Weights of a small transformer language model.
Size: 8 heads of 64, MLP 1216 SwiGLU, 40.1M parameters.
Architecture: RMSNorm before each block, rotary positions, no biases in attention or MLP, untied embeddings.
Training: 628M tokens, 9581 steps.
Each number is 500 + 50 x the weight over its row's rms, rounded and kept within 0 to 999. Layers, rows and columns count from 0. Numbers have three digits each. The size before them is the row's rms in percent of the matrix's.

# gate: layer 3 MLP gate, 1216x512, rms 0.0927, rows 90-98, columns 0-255
# up: layer 3 MLP up, 1216x512, rms 0.0968, rows 90-97, columns 0-255
# down: layer 3 MLP down (transposed), 1216x512, rms 0.137, rows 90-97, columns 0-255
gate90 109:463495595523454530526550494541544423601467438493526566510535500435422540513527384512514463443495544436524445460420525453522559447522591453466483508504514490540537570551551518547515498568453506447503453484523361431489567550509488538575588529531492472360501488455488509452429468419578498600422475452466463432526524539501517443494458545452505473483529566461415548545537488329493539537536455557508482419568408401530380473548483463530432560496579571615504426614491593519524531537453465494575503472473449534471478512501515557554571594497535555547387510479526538557401551493465530491468493439469598527463492529455485510524398511432481501501536464472562510540519571518505459541546529445496565522603495529461506460542486455427506502564532483535456594500465481550611510488463509
up90 098:395419533516458499459497493439563471518507536619547571522596473493475419563539419486540526486499492444485527473433451476509539499548585483538453469487544417630532512491507553597481472578442433452510455486482511563443552526494537436566494623427405562425524511504501570511413458531562389456567588481537468476536420544504507552425380502412477434572575503347533543484571535522500514481535514426446583518563450452540440502435491483542531469500450462545394581529479436427457456556426495466528560477473522457455508531491555612470543447559430481418458512426564541577443493538590450529535526522454535484490464526530464525533484436513500510573418527502630477519474537577416461460513541511435549572496714543531536430497433457432502472489485477579525594510505459522576566466432542
down90 099:456414526554634553530466461518462470566401487458479591446521534426470459539555390486526428526506477400480453458456402479564485467532498497489512499506514533437584553534529471569465439531574438444524587553578522467516447549520469490480549441573477477499437503489448456554506490400598378503503525446515539407514421538534502505456431475467457654378520491415488568422610513502544502507511490565546502456492446453517491474466542482507380537489520473513551500593511515540528556550544473530513410548532547466580503530435538497475539516476574578536473529514453431654503504433492528483493550509479529452575529476475597446582529550424504526534549471468539468590454594512431456519526550458494557512453526567491434509429534504542550539474531513399435514507456530581525513373570531
gate91 085:467500532514382469438456463519401500528510445477559451464523451464549535601469459502429529478556517464513553530508519601512536476514518502556592445570533483523559452513468502509544509619512575476504512548468526545499383528537489465413443514456548558423484500498421430494578568516579438549455472487513456484466452512536513495473528496516557465478595512465502447492477570502472538459602429431497415604491538461569541557533461547566501544501471394600531489576433527422389540489512416454515417521467527671524567486580459525516578510472503472498453464544446510516505507425479463516483612549520464574472458532492513460528509457554547401422517521480608497477455474473475557580597528476577453474498507500421482480497601537553498489470487488589491572484475543504509483516469529
up91 100:470527494434488495466520440400403504501476486438579550510503450479554487556481455510463548565515601493493455480429542499528532550479520520572518407602548495500628505522485507475527440530480575487527469520434514472512473548511549528384472532562520536481483535514393445505538462533555457539393502463591495521486582456609573450476404440482442525577509528464462492499543490513439588537523372441472455515497505426498440491448375498529486556536479448527499794499505530336458499524473463542485523558495586534457471491585528478503539443511529597592574492473497571454474568447483482540508560483492487476455444565511459502523524538443532389459484583502601473470557530506502552602480542470531467521454544525502383488425506504632503569479465530519492534478459519530460449553487525
down91 089:550401469438473551535547470516529496478493514472457515508449415494510510492442559565584514495461498428448440558597471452517586557505506515576491446524472427501448509482541511539452493466440473433473414548546444545537481527490459467492446425526555466549467566539504498523410564517422532569453513519463466464502457427602454478441479440544537495511514513549437499523534488542581413365493484467449431490542467536373466434400481448566503413429496504475615454499536518561548528499494432495479567529253555468460444423475408474558484474571524578434494521461551490485484479469531540416490565450544511405486556474505548476464541489549572483490563548475568482526485575459565545453432480516471516409582523581510442503467405465453396510530441500484551539589450475517534506451402530
gate92 105:473497518481565483488442433447462485392399493517372539452379504499601515567582478530415500448536432507578530539550486484597504506492570504532573550577546530571474493474575558451511491451453460507499486473458506513510388515542441493576486485484467421450527537583426545473495436487492480428483455518542576502539484475517527465496513519550559467501516495508549459495564474414489563526527485592537515481558440479484558541525540490405487437537486442469517522435503519455580547435532437450453454501561485482452493459535520468464545477433457435488508428508556528512445569421469489495501492459421434395532499491433605569545449497428516466529451541537673446503464478441469553503456502470457533593458489571533474480543482464530491511521411516465546549565474479482530484575586502
up92 114:503515499462592492438504448505546529576498458481591550475523499503510519466472523388527410495469566479592483456478448546500520550541564564399503538568437485408489546586596462483464461536564466485554535551610485533522498485458516424498476498501426472559335530514517401420527484498475464572468382510432429433512463399460454484558548427526542533532491635506433517486559462504479462483562478515493476533508459561461494469537561509556553488419488507450517503645513498458440468494496575534519506478520402458536566578500557540453560490572604491498451435520537565544497454491542455583445488478544432538380560553627479449483450494534562436469537501439375532472557524510489458509511393513512453497478429502514460512524477508478510516537599505452492560496547474500528474535421528
down92 104:600490573521489554530540488481547519581497573467447425472620469531472459428441505450534540464447503395527504467604437501456583467537514533495568457590562563637445522548574462543490506490566456533493477523568484509503454502407573578447494516461535519483527552567426514431434526391512488469458609505504446500477475474420508463523487468551469482544487536557447539568420521585519494536517499548452550470545450519395547574432554467471508503493433595492508648510451493500548424494512425453530572563490538477429529444448593442492450592543451487506468488547440544545458540508590508467526539431372459428443649558518501502492447508472473503480457528517435549423472501490535611508536414450586449595557576495554569486422416548476401542528533542451468428514581552398580422508549503
gate93 089:559449534481503530579475448509513579508511624379469361480528480584520500482479446472509526567535448521647467479488509593518446476556467542478509480508540485397528505470481534479446537574480492496437508406498514441482427446565495548420461499520539514467432505484383545548478519489531510504455588533507356454544504558466537421514505480443502482433511529448472563519518375521455540545592495544479551510498481494470565419501508502567434576469416461484631397581475457507464514457402574516493543474508460504485554419543556529501574461481575508497468591557538522478450485503503500519567462539515527523530504483453574520541462498495509575509546496572446601483569518504571508466608618487544542515566567570388500451484612597484578528583518445461535472501487461576511519507560466
up93 093:523478465481521355427444453468483491540506492598457507490482498450554546549480549583500544461471481423570419452516590607483528570429582559519441546484540488483527535560444471558566474464540578533639433440591491500487518465504511530513629502486497530535445510553445482466432443429536485541444432410572457485471516502502458435500519573461537437446458519495472584447474473483524507533539462515516461537523452570491512409443535496550588475541458431469543373410527498528487458575546561533473569472486409500502570389393398514602522513547546457472533462427554513484463363470499479555486576567524444544483572500502500478445522481500500505545475444494452497494480493530563580526561439464413558593539483503499448552493492414541543597483577494475511414591507490404518518470425676
down93 097:512498529428376399522502498476577379497429509458493582447486545547559454546469503496530520540442490458549477460494513595598489477468456600431512447442533535595466591501536484572503489513420534502525553487572518420554568495544451474481424500525606532403477457573499546422527557513434416586611479555352473529480581566533502460448511493519510429499527536545485465415395441530439484417486542516589485430432503417434507631503587512483549490499484512490541546509546489560482506523591551541405496505378522521447467532523494536431523472520544538411495510472461527523512515459405595517486512411494536502482411567586546500521528606507502537557505459482445479561524475436406409540503484665531527522498559446474397481520522538459424571593378522482450484520464529553527453477569526
gate94 104:409525482469514439529492484442628555473490463452504649438471508556471483508537516465530560514400561415515594497410536453490469541518503411453472410456477509506583476438365468467483508377448477575503499495493494492510459418496580455464503519558483470486531484478453421571491557428439584477549629531434495435658520520491440534462483489525553584563501446508471557526504427499418544566478577506515455524595535492511455504553578497506432461400570536620579515530470520580471486447547456483567421529525491510566499513532530518522473447526406586513440353512425548426540530552557468494509458492510519446413591501476491479513489519518552575496476402539505464530480449480535577551497503448474468497502408505556579516441387484429509514507425502587490431566436595460503537656475529
up94 102:443573499554506501450555492458505490569434468521502535612494512557416455491484526462426516564485510566540500494567536558631471540511416430453453418457562520438526503471469562579547442460520450483483516491491564488615465543561466548523507478540446434514568397495511533522536457414569497466567493450470499520506570440526604392452515527491390598545598459454525577468427491534543489565455478463598500575469515560494431517444587473534496442495597464523493474536474505447392561522581438513515515511533490461445511493603508482463514511490541531475494584457517596465507544510488494452519585479470527505449482505553461513539538555431534526495510453532582449390480505494488504532462516559485479435553624445487564557531465451405519541504564557537398458483462442489484615520602427
down94 105:435478520485507530542482508468513547568407560443492559575438461548463514561494455489416497524433456446546513598450412497442523514564443451450548471517534616459593445429478437461597382427498503455486449482407516476464449500530451423552513551432433556492517504532488368476522414419612500513607494498503507492568563480572546508499515503486496465520493450517485527525460445480519536480536498489588520476512490518533403487496526480421439435554509412498537380533449504475457495452497583514543476454403554488559442508572454440500498574519485469511482514494522496454492504498593497505529510442409439446542520410477440500488528533543506486410450403510507525535584470508519495546514484487406474406520482435550420520464464501410477445434439582573533402510457510479431484497657466
gate95 095:547406527386614554500440506427560546481503440497384547477500434423591464482486499572526518498460449541519562572525560508616492476451463506565474414460394485540546470576457557511487515528471523569571559504537449574586472450523485527426366559491561495511466397483432508569463424545514459582515482575455521468469440473516431471500486516512532404542460555490441493560503466503398518417531507636532541404453473528598469512486469515489540530554473454483484570511427499556509569414466493576436540624593431483611516500498504499572608538495455527581513394430417519594488543478491545474549479441592466437450509503574521520441438456519510535556541484513521484482507476495482553477478463358513551463528495557422683490477563459506529491489501584453496420555474507483391442512442498
up95 096:536574511451507543543426514523529512421486510502479472437450517453436609494451540500398462471568494488556521455495496424505501604504502519566541397505514447451488437588557474589491477515500429551503439585572532423518446460507444416480519496526453489496562480464429471471570466476476530480527522439531439532418488486501600466448582533445548535497562494562561464403515531487583514546568522474525446539583582532544578539479561523541557465513478567478498501502547520578532453531494444437538601526474461529515499506498469508581528543479542544463467518551465481522527457546425527423476536565435502525467453513478470543516419553477549401407501580472579489488497526458604509500541491497444562538514345455539472495397425532500408505509528470548491538490486485597479416537612566
down95 096:597519500530465468522528565487460489440554439512457416483502507513543591516432463481471447488477448569507432553540596493457511490508503503501579453511517575525456494520594442507468554468451504521402467543477481416461469486486471510531524449405515557485555515539484534487525532497490420401470529531480529476525475490543457522476482487476442462511497527575521478476498536532541520409434584519484588559480488500383507538490542415517523497492570373422509354424568451536534465510463585509481475553509437528498446538564436462529422533446544435502483592499467582477522480512482446573438490445479440535470454404574420484483355558492553486503496453551430436495388465528497455496482411514484468485565462485589554599530414535609545552480440509433483478506422489486499450452483486
gate96 105:546430476476523465479495424540462619554473514471539608527514431501464461492546414464524518529529451431537504517513452427404411512452516435503474536474471426500512587460552602511491469519627443450496481449482508446500420544548458446546485487503499456466481446489492428510504480409467516575468624485482551496520513476567401563515464557588489466480517423419567467542493550474501367561491484479473451535605492595505550469522591623435525450419488467529544553539460542460527472562508493548442586455478502489600547520446607542550556518496406519489428473464440481532457526523531502521539460518522472545530511554583490421588429540535490484479535473449594503552507448587485485479483546494519490593565447549458512495553487417523526435517410506519520550490499458447563487565499478
up96 107:519495578466509434510509521463552458517420494477541439519484586478580544482589564537563510432549546521488486497399430509496446481504518381465494502628562553493511517503516426458486431508446459464579490469562520403547509471602536545456503528583525487465569532408473488399507473472479535504499514514529460359553510432483570441507469496571470519632601578386532462491570566605508473446503405543482534457532466469542444426496363475503542499502558459570485488558515573416385667552430536491571473538453453477535464538457586462508466555473455514542517460547476610425456495500476447480532520460493497459597435500527462409463486428458529515561533543510625506520519435554452500424550494419526504600592498512469586461520522560497457596526469418458561454578479581538484394554490557
down96 106:448584460493550520547556643424513556538484496451540464486601552509463444518556457514536563527576579517457470549559476604464472520429503466496480457542466479499537515538509478521568484477491568574536564533526464507533532504459423493527539455524614477466430571475547493541459528485590477557625472527501467499532457580453419496592498406575542544485485549504463471513545519533434610544448473458441545432449496480510478533482501528556509388542548505522464450544579469524484466501536515591535520603539461520520551540504482456573559487487527543507572513473542442431490524564501499583559514535458473515482485527562478406469571412563471547545448525645421515508432532478463530495505502466569585444537561409601491507481637498550435428570405493533444510530515476616530518518452535
gate97 106:487479492549526491466564536538498486519475459496517503542543558537615471398537480479482504505467555525496582468499545476500535458539500508576537501477546590444532447544442544447552492494446421499549460428532520456460464569446449466429485431480504400488505498629479484471628418434568422540434492463550491559486481517487433539519480520560529574564482456422482489513511502610519469459512530521549447461483463385424453553403487492454363526452550495583496422419495532474559540520518552494447612486506447431522499560569468516556469457521521547482557512481488559485437458434552535411524524450428476580522514469459550491432469521524483508515477569522539507496497428509539526442544501479466490507447483424593480350512442578483578552462477448508472462519568500540531499521465475
up97 108:505473466552475449563521465548544557499490437444464465482464480543484471553465525454486469508454527521541500503492522608502420560487514579560436434467566490592578475552574450524518517448467497535474600527428593510588539396514482479638563510555478536525558467488456536428539446501380390583562583478563454592538427514494587522503401500522533519519508515537549426483516495458477532505517551496458462498526597529503523500525473463565498455505578552484471521559537647514508414492534526424513491525485359541549520587503538502460514475528554455512586564444509544489558550555399475459535489549487479453578491511525477518503485521453499445434448525422505511481497474451519506541517440451479502493485406540436457548545478525435526466446411453496545463444469438574572543515516457
down97 102:499456470457491518485467508512529495461493463504420564519521431537466415411502505532455430472560518514478490507566540447469526477527540469533476530467437528519491536427524612494548503464581510531554534596509462483484460410501526532491440529482467442507479427480377501462494526517560514641504541521466494549492489458497505508474517553570504506511503436488485497530529517545542565473542562406449545513500532503535433551479360572648504518482500503477457500663467509459590507473453546467560497481587541502475503402542575529412508550588533572492506522555475532523519598516389542528518519481420485466460570449414419567474471447595425425487535500477472462382491521382452503597472487441520471423457548522415398542477566516485385472522569505464516545521621528487465451391515489
gate98 100:541543554524480597515530529448605613524385465496536481474539425500477433504525528514481516500515490472512450527436535577545465490526520602461415546459401489557474507429558593472428408438567485560382489503633465534456481558464479484411573546521459503575528556435430554420470512510587411517518452417505477515554454429500526535538545591461523485453514449465563551482426490494529452523552502467594478537556529497530502584531493528478486485505440548509566664450512446568485578519498565556484452546527523492425545536449384418491513566507499435486456442423419443466424439511532489420502543490571513587538439385427504474523501541379507445516478459450485495522493506425487538466538437503468499480521603465480523506440493495493589532594480513480527561441444438587430538483561482